Weights of a small transformer language model.
Size: 13 layers, 16 heads of 32.
Architecture: LayerNorm before each block, tied embeddings.
Each number is 128 + 24 x the weight over its row's rms, rounded and kept within 0 to 255. Layers, rows and columns count from 0. Numbers have three digits each. The size before them is the row's rms in percent of the matrix's.

# layer 8 attention output (transposed), 512x512, rms 0.0727, rows 20-42, columns 384-511
095:085129120143123098141130082115119137179170139145127110131089112139108103149116135141114158091109099133173135121135141127141136129153146120147094125129133135147130133099100153110108134101125111153137104149115136110123111142142138181106129108101117129120097130130117083113136099113150130122137122138114143121155111145163133097107114109154147133134153110119088086101156135102140142155138
092:143132099072092153144096146105101150087123129113101134149142097133132110142156130139145151156139106076111142133145128166080111111157119115141110128115114150136112118154161128139102120156138142087099150099127115156130138117111148118113136118093131119118151104124139160088099118137139138189099125115121154131139128138094103105120109227092135150146172149140134130121128127098150116135111
093:110126073098100146173143108101102133173136129118148143172163137108157103150139117125159153097110128098124118134145137101149114162129111119100149121100113123110139063146187132117139102128146131155109111108118167139094132157147183136155096123130131114096128123108116162129134138135183126140149105143086124108127176115111129119178120138120091148130107131103093135115139179109127153173126
087:139122163190132119172160186111132118104162146135133106115158144120117125129177095114112133150116119124149137171134115137147143144151116154137111173108097130161093145191164158137071180110137080128125121134108150121122077117116125132117134132133123113107124143131101102122103100120141122112126201156132130085112182130122118079091141102119122155130105119155141110151182119166124116125130
090:141135104140146155108146110175101134125106150100119162139069113137119144075085104134120067136137111151161149146107140167139128182098066113117170121151146131143176124126095139099093082126131131159171158132144135114100117103118135112094127098115098106094143130137088158122126092147145137141112137128164160179142155100149138081117122171136139133132166134164135159122079118146107119161121
094:149117180140163135113134153103103117124091129149107118104161113156116139116133140117075177141127146137115126130164112152111121130118129143124132131111169063093095147139154118122131135110128142110113102111107165102050113090133104083079098163117201150125142170165131112149162071164117121090076130119140167133143114160121133135106151137095144118124095137105122074095158121131082155137139
094:113128125107134101103120107131157108116107140138104155147146150140110170098153118117133137066104123179130151156097097180116144128109090153161123143173155106148127172114128150120163120103154119166116136095152157088120140104141104095122114129122150129135089100184119151154132111139083162151131137120129152091151109123095100159127076113137132132148089086095143108163121079169144098150104
089:122064104123122106077137113128156088130162137105136098135121089137114139153119103119138087145108136181114119163176137120147166148107128180138168156116151179163175156104142153100122123120107137154143100157151107140127125122107129122125134123096151136116141124145103149106141092093144122148140108119158111162134088128149128130105057161084157096125115092113131110085124113164099098148129
087:103171127129093154127153099092122103113049132145151115116105146124105158178137162165107138118146160101198119119131118140096162137160104138150159141126192113126113109146127085141087155124122139118131133090125127134122129133151164090115130139154171097153113118130101112103109124171077124117083148126109123141165098121159162130100132101075141122147161149164085138167156107119143107134157
097:109119114113126196111143164161125142139121127127108084116182129088120132127156125115131130133113185147124127114119158103094121104120127125057122117100115138155140128110189142110115094114140102187094131107157130180134113109120120184141153140133134162168115152074169156111113155115118092126124105124085093116112119137118143107168116085085099155169093104123177138130088179150116117163126
099:104128161150132113141147088129102112096127111104107128186137123113108095116137098134115126135165121151128146160142126140124141118131078111121141102124153178103091120086085125099168159121104167153143103155127131154118137187102138165116109111098159160122121132144140151154137139107137147092112085179116128124142105147146065144128155107151150180128158161165148111125125098146129153144074
093:132107138116139141123107132098123141111121128141104125124132108123141152120167128113114116110157131102133155137146074130126139111114123077087114128123132114129122122129138150182117122160129121145163096123143115133135119149090135101087090114133173092161107134108122108128131168111139103119131110131102118145123119150158143128105130144130147131111116144133072140104119167105134102116117
111:131079116117087167140136158072084118097175108141090101158152148111134086157136152137116135152182156143098165128143158117133156159114132111146103172122119141101122173094112084119098133123105144140125165153143084097112098142142107136093149160142108108122130115118109125116138079137132127126141119130125116132114147118140177106128079098201148111121119121121093164090132084103098145124122
104:122120137118132121148148076137115126107125146124138145133123143150127115137129157114128129128117120125136157142094145151123107101147123123137111142116131114128068133112167128153134140129153115134112138134122134129172114130111060118170132135095126143103122085117130130113130128136141116158141136149125126127086141116137078088075150130154139147071171175138127110125128078139129136146096
109:136124134130140152135161122126118075119136081135109111124126134130116120133152167140104150120137181106160117124124133105129110090119145119097128111149102091139116115122128136136143115129112118121136134162123133093129124141105119115111143119097124116141101101164116122147138133086127084094155107118135118162165118111098179152143123113134146145069129124125105113154132109078125123107141
117:140145118121132156134110148157140123145137107102134107150148148120145130117132141110170104152186144130139167122126150136098129093142151118119100154085096143184141122062143166152107115080103107087134156090116154142099113127135119156114167130054105146094164147121142162168128090164114099128150110139113150130113122094169147148150097154160097140127130113162107115146074100157137160120109
091:109134063138139128109143127135127094155148147170137140109115128143121121125082109148145142129094133122149100140187103191105153123141109136133141095143144122142114124124127136148137122129128136165167123123127096107078109121148100108126137179151131141134080159113124098094109155124127134126103120111129137120134141123099137082120163110121105150145137130128110137147120148133153135123095
101:109133125136153114127122138122125144137139129136089094089120135160133091140118184142136184135121129145126096196135159163122104138097102075095133126102157140098156109141107119113128119147132128137123103144122125140127159176096123113125066110127110100139157108096152129117103147176139114112154114132156161139123129073123124119140120136142103126135154139094113099080099130174135180123185
112:124147130127129137141133147159121132120109124126125117136109135102108143116109141178132140141147129097072152120167099105180117146107105116106065181122128159141139133123122102127108111136129146143143126120103163138103104145139142103124130093073153130060146149149145143124161132123121127146123097118130110115113117129128141169148153146124099194108130093104079161115109126107122109119113
102:143160153164177099154140117084134175123106151132127119156122176106124177120076128132091146113135068110122081118087093064135115111141133107126051127182119150096122098151153110121144149116131087104145143138125128133127140103161121131113112131093136120119160138136115145119135175136096108123127121117120102140161127168136119123136133100143093142112156096120118149121119171137109103085181
107:146150111141125117137100121141120168151115146168108147171089175110111148123117149144102118131144082151096101120152095092163092155133108112119124116098177115128149173129097098112139150121091102155124115128185117110142164130090098154123140125191169169127134089139131109116127154119155126148104109152097110119116138159113109114124110123144118129124108136159115151130145131164142151130125
109:141125116170080138144152168119148104120167131130123185109126126131101137103088117110124100113105134129124112092132129133139146135119135137141100132088153141119109124136058143131076118156096124154169113095148099142095122084135148123105137153221100093152129162097129084123114119125165132155113106158099149108145172101159098092117111112134137140114138145109151152124158146120135134090111
099:145133097095169123133137088131115094139148133103133088136146140137098121138136149144084156143112100102172114072147119118134110161148151139116156124154153106134173117141142109124122139175149123118135126205084151129136145154092151156119129097149115169062103129138105107148128141112117134128110141102114138151179131113120102084125173116150111136130147137168122092192132130117126095126168
# layer 8 attention value, 512x512, rms 0.0541, rows 21-42, columns 384-511
107:136123156151109114113102129142176182091117113116156143093109158151109099141102129124093151140109126082102144159127110114175176091164191174108161133124124129117145117120146123171164152136143135125155128101127102115137147152122097082123126124152113105138144189107131106110125098123150104197139144173130147138100140141112119132133139130111140161117138102141149138122107147135098123140128
103:127103149125161141135148119134158137117137142148169120135124127125179135133160152097103100151153107160147123166134130134153146139122077127096125121098094137095172138136143063128125110149109098100146119107111110133135159091111144119101117151163142119138107155105137104100130071138135141148118128127137119145127144089124110113137129108163150155156111120090137146151114134146119119116159
097:128128147103136154140145111115088134160161154154151092149181125164093109093095114151162097113160129163123178128142125174124152122128081119137103175120113074147129093120139195102155154132114162058092128102121124128136075106166148118166074182100129105130124123122119114147094142172156134127143134151106097077131134133114153093155132109108088157129129144090170126110135128140148143127128
103:099137210137131129115123134126137098098150148117137150099136112126152146106130139138129168159121125111114165132117127127117113177160120095125110093149129124151100103155099117160149128117143153096118128192161136144085136139127088107110101095150135109115140151149131165118149166124117139151122115095109120115117138104176130155161138139146193097151144170140102146166153114113119165127135
103:153154147124155187124143106143135156140159133113139145143134135149093102164160109106100154130136123096101125146144123134136171136135125177141099126144087143146125130157133161093122151157130122130120151142089101166105075162137160157100145113078130136158158093112082123114128135129157097114098126132151169096150143127136094115153123121104123161129155086163177144090156113099160145098101
106:092146147143102134122124128117118109115116113142123102110116129133106144115166145121140165098122127114110128110133102122117115101138140087216119149146132161170161094151112185101109169122138099144114161149098092150094131122115126197128164139125116112129130119142146143146104145153123127089111128142151120125124103138145176121156152118188132156088106101138153131121125137141134092137143
099:094087146137096137165092099144146108137090094115131122149082120121098163147133116130159119142108104115105096106131099139138135133100079101127115187131127171129128133131136117124133155159146132162132121186144161158078145116110102104176171116104140132124178125114134154146113131107122168095159126111113111147139133135131172120127156113148160088130116107137160126166175151143134150126140
098:109127137127135099150157111184081160164145148138112177102143117152113126129081136121121146135135127189100109147099183164129193111128105144136107106149145108128126117126137132161138152070140139147126157160147131110176093147130157146111051166143134140135108131081152149150133148130125149135150138137150133141126101085139133075110101094156156107086143137106098140118118156159112135131156
104:102150130172109132106115136091150123129093109120108114093080119125115145153141114126156139138162130153162124090157125103151136129126141122115140149143122131136116120127169136090100137175157091168130113165141125116108109144119150128143154159126100110153120055127126114121119101115118132098148144134085117140151071191143147109074131147157117132135107108175114118153171156151141112129124
107:118126138146152103089108140165131124143143118066098157114123111131130153138132154173135118150140128126105126105074136129161136170075099133142117111141143174137117112137097097132132116088136174108158102164171126083155161113120120147120117127128160135150167112124154126184114142122134099083135152147174150110131111121133141169127108114125126170079126150114115158153148111170127106129119
098:129062122115149155098134080123137123131139164169127158135099127127148090153089184128134143107115140141122126115112137112141162091137129159098160115108149133138133114136128081153126141108090144170110090107148111135157133107110124132103117141146106094107169144139115117146096105116167095121148140114112140118150091125148110125133066136134085170111150096111114107118117133122156131110120
115:142154119120161131164126111154124094122174114151095116103135134147129114128113123151131094127112058149150100128127137117158141048123086168138115127128108135143178118149140137102151116173110110144147129107172126084100119113111144101170103128127144100101113127097127120177106133128116127183160131138153130178135142131150135151148144125066124136173120113087101138098186161132147097140123
109:120128131085110119148148150109104172129107154123136132101122148129147133115096119172112189137160130141068108136156133196112190136110160139165117143136118133139125154122151101133081141107132157108193136137130168117135152108102184120151149086116138114118143145123117114133154159106122129105127144085117097111116114095134130116139116173127119093127140163167135119140112152155143129128111
114:124147182112136115177068149143139143133102131120167130123123165125143127173104095121121126110099138101092119141143144164130109155121132115122117147121132165099111134124131108100159114129121138099139120128160116143153118120175147143152151144129126128118130166101130089088152097102136126106136155121087099107130165106165146088121119132163135103143161170121128160127093115186115164100141
121:104119128100152104163128147130140122103109124178135134121130146129115117122139122135095118102124084127136122133122113151168121158090153108069117145148130165090140094128219124138157122101123125122161148101110115133148179112144151122115114106161125090124140134147140113128145175116124135152127138104118113151135126095129176115109088134137131134098114162121133135123128129143137110107179
102:131119167136092153074127116112155127121138162101101113164150119102143120144187162130132117124128149123113164136114118092111103122129140135138179182156120132147127128143120147146093111101129121164102141152138153167126145149129101118087117136145121124160155157157119140092162101134166137110082117134136111135093085159105121138123102124143140128092128124136161094148098087080100175136138
106:131111149092138105116105111071142147124120122099169173097139112094125138135081080123101156112121106117159124116174136164154161148109133117106111130150102113170129143113163104127124123130163117067080140108104098123171072097139132137117133116092149135109106144180090157152140109109108125105109120155097116125138160164107131156124130131133139143148177099139107160123136098127131095114066
109:156123148131120137154111142137133099160133145160095151161107132147105119106136082057136122146090161074136165132081093109129082147152135096104138148104138144111079137165165151113140136131060118087116138147115119154145090163155151143107124160149127143142114129109090124094132126136142153124101154110109147117141081111197160085107092131150163121091116170126180115154132101117094182141141
112:124146104086067128113142117144071153126156159160105141087129096124124111117104146123160135143128189134061161165107112168157170125126131138128192113103118113129106146118123115153136143121127139151131084118133178155105119136127163101169168096141119105091145101094123117124139121131131151135127128139136132096129127085131112125125131157142152127133117153155145118154082097130084139167093
111:112119097131127120056127132139070116096112112081145154127132131136145117169126138112137125127144178165092147190128144104099187132140142149148156083104129098123093140125140102149084116106134101134157128155122145162081146140114127141158157132103105107096132144107110123142147176151117095092141106150193123121101124095114108146107129126100127107138138134169142126159091108101136114110133
105:150146111128132148045149085155125103171129090141079107152165135150154142149149098128127078115126134140143124132126118055109111111135163103150130115171169100143139112125128141108139100106113142140099142145144123157136110144123113144088093136171126173154149132132094165126153147160154145115140121145148126136107100151136152152119123094093105135122129090118143128136161142115153160128133
104:134162159110075119116111160102130167127152114108155115122140128133132125174138139133152125104108145126126137139172129147102146091113138138129160177139104123159071125122114117173118109128174164159102096141138157146088117117149112118147172123148143131136122121136117102089149084119100125126138120135109083105105142124114140160136162099133108107161149133141134132141090103109100169144137
# layer 8 attention query, 512x512, rms 0.0518, rows 32-63, columns 384-511
112:171098131114108111167116101141120171166140097093116127131130135132116186105136146136117130143176142132102127136125133125124141072097125104109127103140112106179081146155084161125110083095082128143126111151127143169104128126136105158128151101125100113140123134133130092127136129154092064093139154108145150086134123142120089110126154113124110138144108126165108146144129142086109131136143
124:114117135110095096151140111126116133101114123128120131091111099105142141116190141076117116153131143122129123151175182176110128137132097091140152160146151151156137108129157137116121126115109153136108120116116125115092170101119123134103123158103135065128105100138121107129157106132145126124149168163094119093120125107128148142132139093083165137130105108138103134106129148125155109119150
119:123119118149125121135128136115107158150147124132119145162099142123134107140109147121140135129134125167176126110119106118124101129155109120123080086122104114127146112145148131128125189181117116099143165131116092156144125093124173128149127128130195161111125104125152098125088133134134118159110141104132144195133108086121100071145135145162149141132162182130158083108189136144141139147116
110:148161095106134121181123101122107121172104154098117128100126149122125109111109089106113101095123078132116143159121146133135125118141119123108125085117128161132106139161125131132103120153111137127120145131135183098129111093140132121073103165122133117128129056149117102136126106115132154127165136157102152141106101112164144145093114159089153130133142094131110148148135155107132094097141
097:114141132126127168107113121137135141134122108107121126144146159149167099150138162147134175128072155097129109153167123124151140104120077134144117066119115132143103139131086113143130140117120135091138093130144128145134100131127090163174166172139161140135103175085111135100135142125152115134090105139125178149157117171100137124134112152174093111124153124150184065118103107132158142097104
106:131148130099166146118103095139099088176140140104134141119100135106112119092121149091142163121135121135120136113137125151089119103147066105146161122122152120135138138083147182101150150171157175116123139119147107135109089084134149129098125110119125142166096098148120106179136090105130126128139135088137149136122164119137125157111149151103171130126114131101148103119097121084132107114116
104:131151137114126161115168147157129088141072129111134160114131140129093085114099112104114175091114160171141101105123128153078084130143140163112126152121114128146127175150131143106168164080094137109132131144110098134141123124146110099141107139146086152133153109106128134149114078106129132113137105112104122128130143126121117132120110151136133102072081130136167172145136131151132122097112
103:125119141129150107106138168154134104113084151122112117136123177108117112140094115142109142131084083121152146106063116133117142095137122110104152158148124102128110153161191122079111125127130116115157113137164113113155157159112127136161146080154138137135184136095144130095106144127086108076098101153094159116152129136169156148125120126115111141105143128126153117142100117113139096146150
088:148135097120121128149151092119117137192096142086153125138108103112127121113101109125129145149153124131086135104104116130107111138135110128139126157144117142167126117105132140099099138137137153104149128115133113148139161088149148124118132099187142162136151099122152127182075118114115122116182124106104170108144100142081071153141124141101137124129124161154126124149142144128170109134141
105:116094130139137110156066148120120117158146104127091132117135171134068117120108166143154170120105055115119114130104135143134132118141137134114110154135137131148109140130138130150160142160088148153124131149118153176153099101138133163116133154164126152098205115132105171124117091163133082092146161129102106109108132133194134141148122149183094159107145127114131137136099097142115166129133
112:140081113190110146133150158125148115143164100157108102123117143129137117111101155082123146120070121152139129139123096101124157118155162165142111124102097123101099122155156129135127173170122135167144099141122090125127129127147120110147130134144150149100131081129131128130127119130153140119117091113140091133102136133102157093125153152156173111131127124129168105140164115158114124147139
103:067144089152097099157130130139115098153120127135124098128151123103099155086116111129140185132098159139117135120149143063096121114124103118171143165176135128134139132150134121130092133095095126125099151155114168110109093129130131117158143155140074142141104144110089119133171111098117166142147102114122126143125096125115096087116102096105195102054134096128141167116150123135171101151121
111:156162168163134145126142136122128123128132160102203123131094111169102119152146154115114150115135126099139088139118103164103175159148194115099109132120137110110087143125141087092136107138147125112111143120107140142121106125123098149130107127135131163112144119127082173109125097121101133101135087171109127085115119104166142110132147107114075119119170148142112115155074098145103116176116
111:122110128158122123158119125117146128107167101107110119091123126143140123102158124157107118115161065134112109104106117140171161082101155081131122157157095165142145131170114137134104156126093105138123123105154149101128108128138162098157140108142105078131195158186113168184160123133115105122095125119124117143141163128141141174094100139169150126107141143165082114163106135092126097128157
111:130115104160106136081190124099089099085109166152138107135130120117130102133086117117111186140123111099135138138142100136142128148152159160169073082152107122126097152086125071095131126125130146123131116119144123163152112106136136119113158077123084166123127100107107137141127180127117171132103106136119126130158113118154143132119165095135138111111142146161144106103128087126121110117107
109:138160135162127140145112081092165146115134139149096160110122125124124162122095149129148117127136112117129117174133099152122151169118133147124120129106084122106090163120114138131126142119135186140128094112123094139126100141093115102113119146183138132127169143155079161099075137101148123143134155153099113108088159170101139180144151161137160139119110126147125143129134138180107095077075
115:140120145105128155169119164124131143138135128086129161110099101128122109105175133124118098151153148133132134123123139119134150116120113115149141125092146157140132148174123170109135156137141144113121142099110129093119172126121103135134148144153145098141092124116105143122127098111126109157143170148124116108141120083103091112124085135096110119135135126127128126111157130098130122142132
103:129155122158098139118118146112111138134120089108134147131151122136130140109148134132138086117126173133127154127135122114119151106127087137166148092133123142173094138153119166087125124146110151120147125113118163089115157141128107146148151138135175103130104157096121104089120132106095097125116103128116128120131115171099074119131092145125143064112093087167133120133153137098134091107121
090:158168119091107134131136137142137128152082128071140132131091142145107105147117143110099143162153155150121169115104122130161102132145108113136146146116155132144151182122089127137146125121113154140106138139104145125106106132153125143142108143140096116157085104129145149136149121130113136145126099161100157087139145174125138169096134145092112115142094134143131160092121133093161144128147
108:100108116104135134124105097137126132118088107129149145117152112184142078117183127138097125121163124150087116146149142111143112091121097178121146132118130148142112148091135126104100099109110085097160109121127139130099122104132146149146107151132174134108156161128139145144113173108118121121100120133155159209131124157106142140150136096122096127118123129125090131137140144098156134125129
103:140086174161163121098148141128146118137181126139105132152135129131100120110128148099135124140099119110149138076106094092111151150146160157126124101109143118104101123083170119128170084176146115124140100142128104125135146120143122150102154114163114138111133147136085152115087141142129144127122125099098130160151135103138183103124129141161165140092113140117197111160159108141115121156128
105:115117119156155133115118107148087107147136157189124139132133158173137095105122163108133169124088153142171102125148108144115198087089111135131105140102108094114119118124181142138137128155134182114149135119102100148112092143107078154117117141119164129113146122088116137133097123126144105099096108139149135134112158098172138100149163121120122116216134122117154104112153106130156104157141
104:096121121113127125113103139178135121133134113166114120127138158158097133136120135155122150144113143090141125085141159139172148166118119101117097166129105139134153139136122146175127112127139144095137130141110121149157127137124115120108160126128113136143143125144099151146116135120162151130097146147117132124138157127146103118103081149124093146113159098114125139082133105127164114123134
107:149142130151134136115143115130151153130144124140145107143142166153137107148139120153130157083095074123083062104167116120130147147088099105143153119105158131141058157122112102129122163121170117074138140138132134151145116097166140106121184134170082111144165149134127164155145117153144128119109126125153130123133139144087131112118093122177115108123112129138084080153139145123146146122146
102:168131130133146152103094145119112140109122117111155107150162136140158100163132109125132101124129126149107156146106151092104110121136139116107133140113152132133119070086126094143152120114170109081104108083078202141100115177133120125125140164131135105176087157116133118115154111126183125121145110136149106123116133122130126116083081137107127115148145113138115134111143092082164136122110
111:150131121168099135116142096095175137110168107177126110148168125147151119138162125123145101125128074086129094133109126134146139067121133137145087145141098162089126110123112106097124162103147124089104122106166145112124106125128136105086095147167121129151147137096055129127120129157139145148128129128136098146113147099123161103110100118101088123127192153120106117081148134132139113077129
100:146147095096134148115136152090133104128116127108135122138153107122123080131110137136124103113114097115161129066142176141133096151147151136151146129087125126149167107081119141168131143104114129112123167102149176116159168118146141144114140123192119102146182126099112148117102167128105117107091191135117137129117121114147121118183122104161090064129107139139110136109134116100134117138135
102:108161133187124104132121137126124109126106099142132101126146130160155121142148120107132123136132094117129101112157164162149140098091120134145128125124101152128133133133113129151150131092126104141118144144147142142081091118155147130101130193119142150139122116115110098157154157132139097068087106109100162116110146158135136164066180121165097134130103145177127098142115133130131135111087
107:121164110155122133111082131114106114125096163104142109106089101130113150137115080112117103137111146144176148127121141156133120139160141130101137098125147108129118067142082140143126133141098131118128141129116141125150144159117078139131133108131160137148143101086150100115146140109147132118115076148115135121145140096161089155140151107102103119154147133163142132181131090106121164127130
097:133169111170126123095099134128120114111067127151139160125148151144137140153095120141130095127103125137105151124108193165181134073100053126143160120085110126140085122138092160147140116102142138114125129127120174109106127112138106116126128131132144109141110140114146120119120130088099104104093079107154112100118153166117095128104128127087086136151106113177143150126137122113100137082103
105:117101100169116153095158100121121130112179142144136106107107138127126152083117172123126132148128115140152159147109113145123130092138125131135088124125095107094137062141162107139112176153128125136085122131107132151154080097101096109168079090115150161128136094161178148141125128118138111143105124127130126136101123130132127104097156106104180151155162129105151075142129151141113148144101
101:168127152102120132145110127125150148141123147088083129106118149109148118101138099063169148169083168101183116141118110132142095104100113144126142135164120131149099123129159128088117158118095157117109074119146081125154069147113094141110087165104127131191127162111122135091181070123149142118109168144102129125167120114177141153114143136142156142154156164139142107168126145108095175142118
# layer 8 attention key, 512x512, rms 0.0491, rows 32-63, columns 384-511
111:148105128173156134173158114082092149128165120112122124115132100104104151143125106173126077129138150117114110123121146162163133132116134112115110120130105140162150098112089111167157093130119122112122111114104133140110156131143097138133143160139150141075128137123146137111150125096110126106114117160141147119169136134123163103119139146112114124123117073141088106122133106134157135117138
093:143090147119110127118142119092095165154083129098147127140149092140121096138138154098093097145121110179153094164136155130066167125143115139090132194149150130112081109107094122129125142108105094107141138145138093087124118114154109098072127152118129146131135118154113147100136149089129091114091098140140171102123150119123137109167154103113157138135118139152119114107094147157151150143189
099:163127134145155072146124101167138113146147154146113134135049191139150098131172123105130123128130137118151164115103144111138103173132130118127113125102136096103147115125142133136102096187170131098149143125095137145114116117112160129171126135150148104136125114121130127097120111107136160134117153117120110139115153102101117111097102135155127121162155171093135136125156135122138085123152
101:132167118099149078143143141126140104091128130130097102057132113114118141135098131136105132128101098160160111122128117129108131123121133128132108147124129121097099154111151132163101128134095125117108138142155156122129137070148153135085131123109128120098128147121148102167114141123131144108147109142100171132090161071117113137099167105165122125113144095192150105148123101092109078155132
095:128129127128095129132067089156161075154117126107102152150126123148132136111134110132135170124116138137097150179147107104187162139151112135136079064112097119114142127156165146115093147193125124123135130150139113137151154147152076143092088177156129146126135119082131100121094133129096127125138083146121153134146097132084164111097137109121147108140130116120152146128122117078129115121142
101:083169135116125190112062120126154081151094127113152136124138079096093139151089130148113120143181129132185140126161099145139150124153105110123137138131146142098128109104142144127131092139148125108130111154164110087109144120124151140095091143112175107141115151148129083117113144133113145163121113100164095125149162101110122113147163113113123137093129106117096122156131128080141136093110
114:121125140066121110125149137097147086124142161161105117151161122138122162095127154112113104146086074127128133115139142162104103127162119137131075150099165128142137112166128165114165131128134157133142134128127161131130126114135151155205125129136105119122117138125155121162114115175116122194113126129111135097137148139145094103137103124068126109102100144141092183130112148096112115114116
094:124129128127107127096122105134096132124126123146136148140065164126133087103112131113124150123096163144103191102121134085109119058141127116132191084154117111142140147115134148079109120121107124135139119084124110124180116163143158143193124077147079111152135103123138101174108140085122105107112079123074149110146131124111129120091131124137162165147158159135144158113159139121099112132116
084:136117140118114129103127085147078154158153121139099176132081148123211142136156149115104130150155099107097151139120150105124102101098138118155139111118123127196139097120148164134164136120136130170169132072146130153162125122123166135199147131145018168142131137162123119145059111151139118131070144129114144100132136168110091168119119146128158142135137159121128136153133135115131159108128
104:108110097110132131120158140123131130130154151152124129138043119141077114144103131100131131154094150121159113115150121156147121110128119149146140170097119148090130144108161124119116127127140161112120119150127104147119159096106107139128141170160116087141151110095132105128111099133163136122179117149137181143119138096123140116110122081127133126099148129144119109148167127114139122141124
100:147081095130130160101165157140144103136156153127110102172137152139134131121152128091131132139079144073141114084155102124130119084131121137148135101104109124114118092138132074107149156143165130124107119131129115144133131095129104080172135108168157125142124084152071122126136088118123147117154132126115153162122106124135131120119127120138134068119094124099124110118139127131135093150116
092:070110147142086106170072105120142078140092159127153119119168102113141193098156129151148098127089122181146094163139134107169159146139102136104131182150114160143146172133150087153111132118092121127111125173108142141106136081128114126093124151128140143093122161122118125163078148119109120103129104112122118147111114155151130102142127115148150130129110132149125139152123137092132140143153
104:129139113118135158100161118121097126136105152164140113117081164162096114133125130130116141137108123125140088146144102108121107139134132161170131085127146129121092158126134139105180117094090144103143166116113108161198110045146116144132084112147129129158129144105122153121180109120168122129142125101085163105146136107141132109092118128101123109092101177126127135132155115078110107153123
105:123108096168130118124096139093125107090124141125125145103145147131138082097126130113106131115178098133134118064063130121145163109122151086126147136108140137138145148114123144133136121159142165106095136120126138143138119158096164125140126123133151119092131154159140142167174089139157101090152163111114136158164129107073124139131123186181136135109104123125106103113170145122129126138128
096:144128125118111171165169125135102136135125128145155155154057096099138122119161144146174159132149122109103105118160109127146112116077111123163143117121118142152139119157176037103149151133122127111099108107094101167144136081117107121108108111099153117157162117130116125108108105119120142134137111118116134132108145088125091103114135141128156108150131106080173136120143097090141131058096
108:132135131128137137108103115107176129161112145119144198081158122143107188149138138135141071134136118094093136114118102071138142143092095107133102154117123148116154151112147144139119157121106118161142127115168100174122137124142124082095097131172154121133129132141121171132129131128156084180123142114107138113118169158092144132138185129145134117090131132113126125138108132171120087144097
087:143107103150147148131127150101158129072072108098117103080184090131085110151123105139116093141134165143145103116130094153135186149124142133113109173149157186137142109121107139140143144123101125076129122139117100125103136109161099130110154139148125145136134094131081149124138113113136120134122107140134085104139145134100106081130128179108104104113165132161142127106121139106100131132137
094:159153144173107146151096154080140103113127122111140134124183127115110168119138110131142102112118121165123151095099137136153168147106146154142090131113110168165125114138129157127144142162087100110147097127122116131166128104191078135129110123119122127111128083147096129144100150068116108163143092125118124110144080162113128095127146116109157075130138132152148130101114107106123099172135
098:135182153097104109127113150124134174148132118129095110145084168131108175158126136125083119142126168102148152134099156150116127139140126126191110104114118130134143110149164116116154135098115129120152118083139131094140122124119116147162159114111116114177085132118134133126091169164078149155108117128104155086127158158152123174118116111118173119151139108153134118099116121107162172138131
114:117151112169116134136123141125153129149080127120140156070103146116100131096120095157132168069136087160036153112107140149162145142135125135147135120072111133156111146095132135082118095182168143134124138095148167160136141159092148149119153173113122139102107133153108075114160121177131125106138143128157134152127125074141139116140136098122121142115104170156106168113155178100136175148137
106:074113156130097157109134111141132102145102130112144097104114135122100105141113122092118168128097134143128129130136162158148105108167115139149131084125139147101104097087139112137154109065107099082107128121133113095104119111095132132166110129164169125080122128121126138084128176115157111137143126104105084159137122100119109103130132117142119141086104140134133108079148103148126145134079
104:148119134147139138113153100115125132151112134138109145148117139118126122113132179149151093140133120128066135108135130115103136119149078153151138141142118123127125103089136143108136115205143163106120133090132143081127125112130144159098151126143185088106128131107109090126112092080118148082108089096097173124126106113116147101093146166184144129113141124080153116111106081126149119141135
107:128105084167108118092132132188146138124156090140104143172132101153154112142134142107087161123108169121124144101130176125209173108107102098123139133129133122116150112151129137119089161154155160106140109106149122165120133162084112103089158118151122132096147143100124144163120105168162142095122140115122163108081147136100115125107112192151118129145158173117100122099133130123089139157124
105:135113127156127118136132110150150134093096165129149180136104115167134082096134076122172169130097105129114073081152107111134122128086133160129113088110138123127090124160116116165140159155142113139100169112118135122153122124183142155173143136150148165155137121103149145102108070125161144129134100161122136144159091112108130131105157127158130073081124130125112130150185145105081116100075
091:161154167112125152112121126151136125117114126147198121145201131117095135135102096144137157150125141121148132159105134126088145175140149148097127130107126157083082122124136102137150078128155106073129100149119138129130121124122122141123134118096122124161132112083122188109113149094178141098138115123191120145126100119098156092113128113093166112132157117178112147111189116075150130134118
106:133119136106095116146168136139135150129112130091103124156110115134136127136124116100144153155125108146158098121121094103098151101104125119108136135108106154091121175105114118130138138138152137107116137156119137146148139087088102107051124105154103136133178151112122151094090110122181161151142106120119114143102134111104125136113140144169113142114134148077160122082133124142096111166112
104:121141082084130134142146088096149137129142153096079122188134077160116106097121126114138138147138129140126132134116184125133126144126210143107149189069129182144153083114116160149104134125130129139117097130127135110171160131148101138115124108127125114121146078144097136115094119104116181142098111168130091131104142116122102089132152141122155124136153124142157128143096151131113124118126
097:159128101128110119125098094131119112135152163143092119137102167173097118096159133103070179130167080141159117135155165107167117136113134169136136080080118100117118130148136144128165131131138119085138148125140147115127122125124161154152066152120111145109120137116176108122155127129119141105105117118118182133127129147130147111130116106171179151143094134118101134117149132115139143139129
095:116140136118167163129136115126119116103145126140115095101148075079086117133086120170128116159122133122132134154150167148128147158137136112095143109159171114136119095109151131162136099108078127131102124162108133137132152142134098126101136125096176135085153063122089143137133114083128164093126112159128118142132109131082185090117131138112065132138120118156170117128127095136162133139180
084:159139111144132130115160152105133160108129135157157110133162124119111148111090119165123146152100144115102140116119134162170166128109097105132149117128125139105131137173103135134132130113106118124169104149129137096099160176119096107148139170094120103124147105136117150129127112105118133156158077152182145100111127155142145084139145125116120143128158112129107147131136115141095120160096
099:124109145144132130122107140153109074165146162105128150115089148113170164124148126154123128145153062130125179143114094087123098126132135154145163134159141080147096128106163095108113104135129166140138150142117148147149120144129121124143110112142134118158129129175134106108155107140083135081117143116085130159112142102084157133067120135160103137149068139081142151198131115140136118128105
100:072094160088121123179140115124123155096112166134082101133097129118136107086151112110116117134118124132184131184123116132141121135167110132178080134182141174124132132137152133095133107148135114167133102105121116145151110131098097108133134158140083107134128104139128103156112128110137148104094082179111147119107116117136131132121083116121136143165169133102122118139117107103157149159164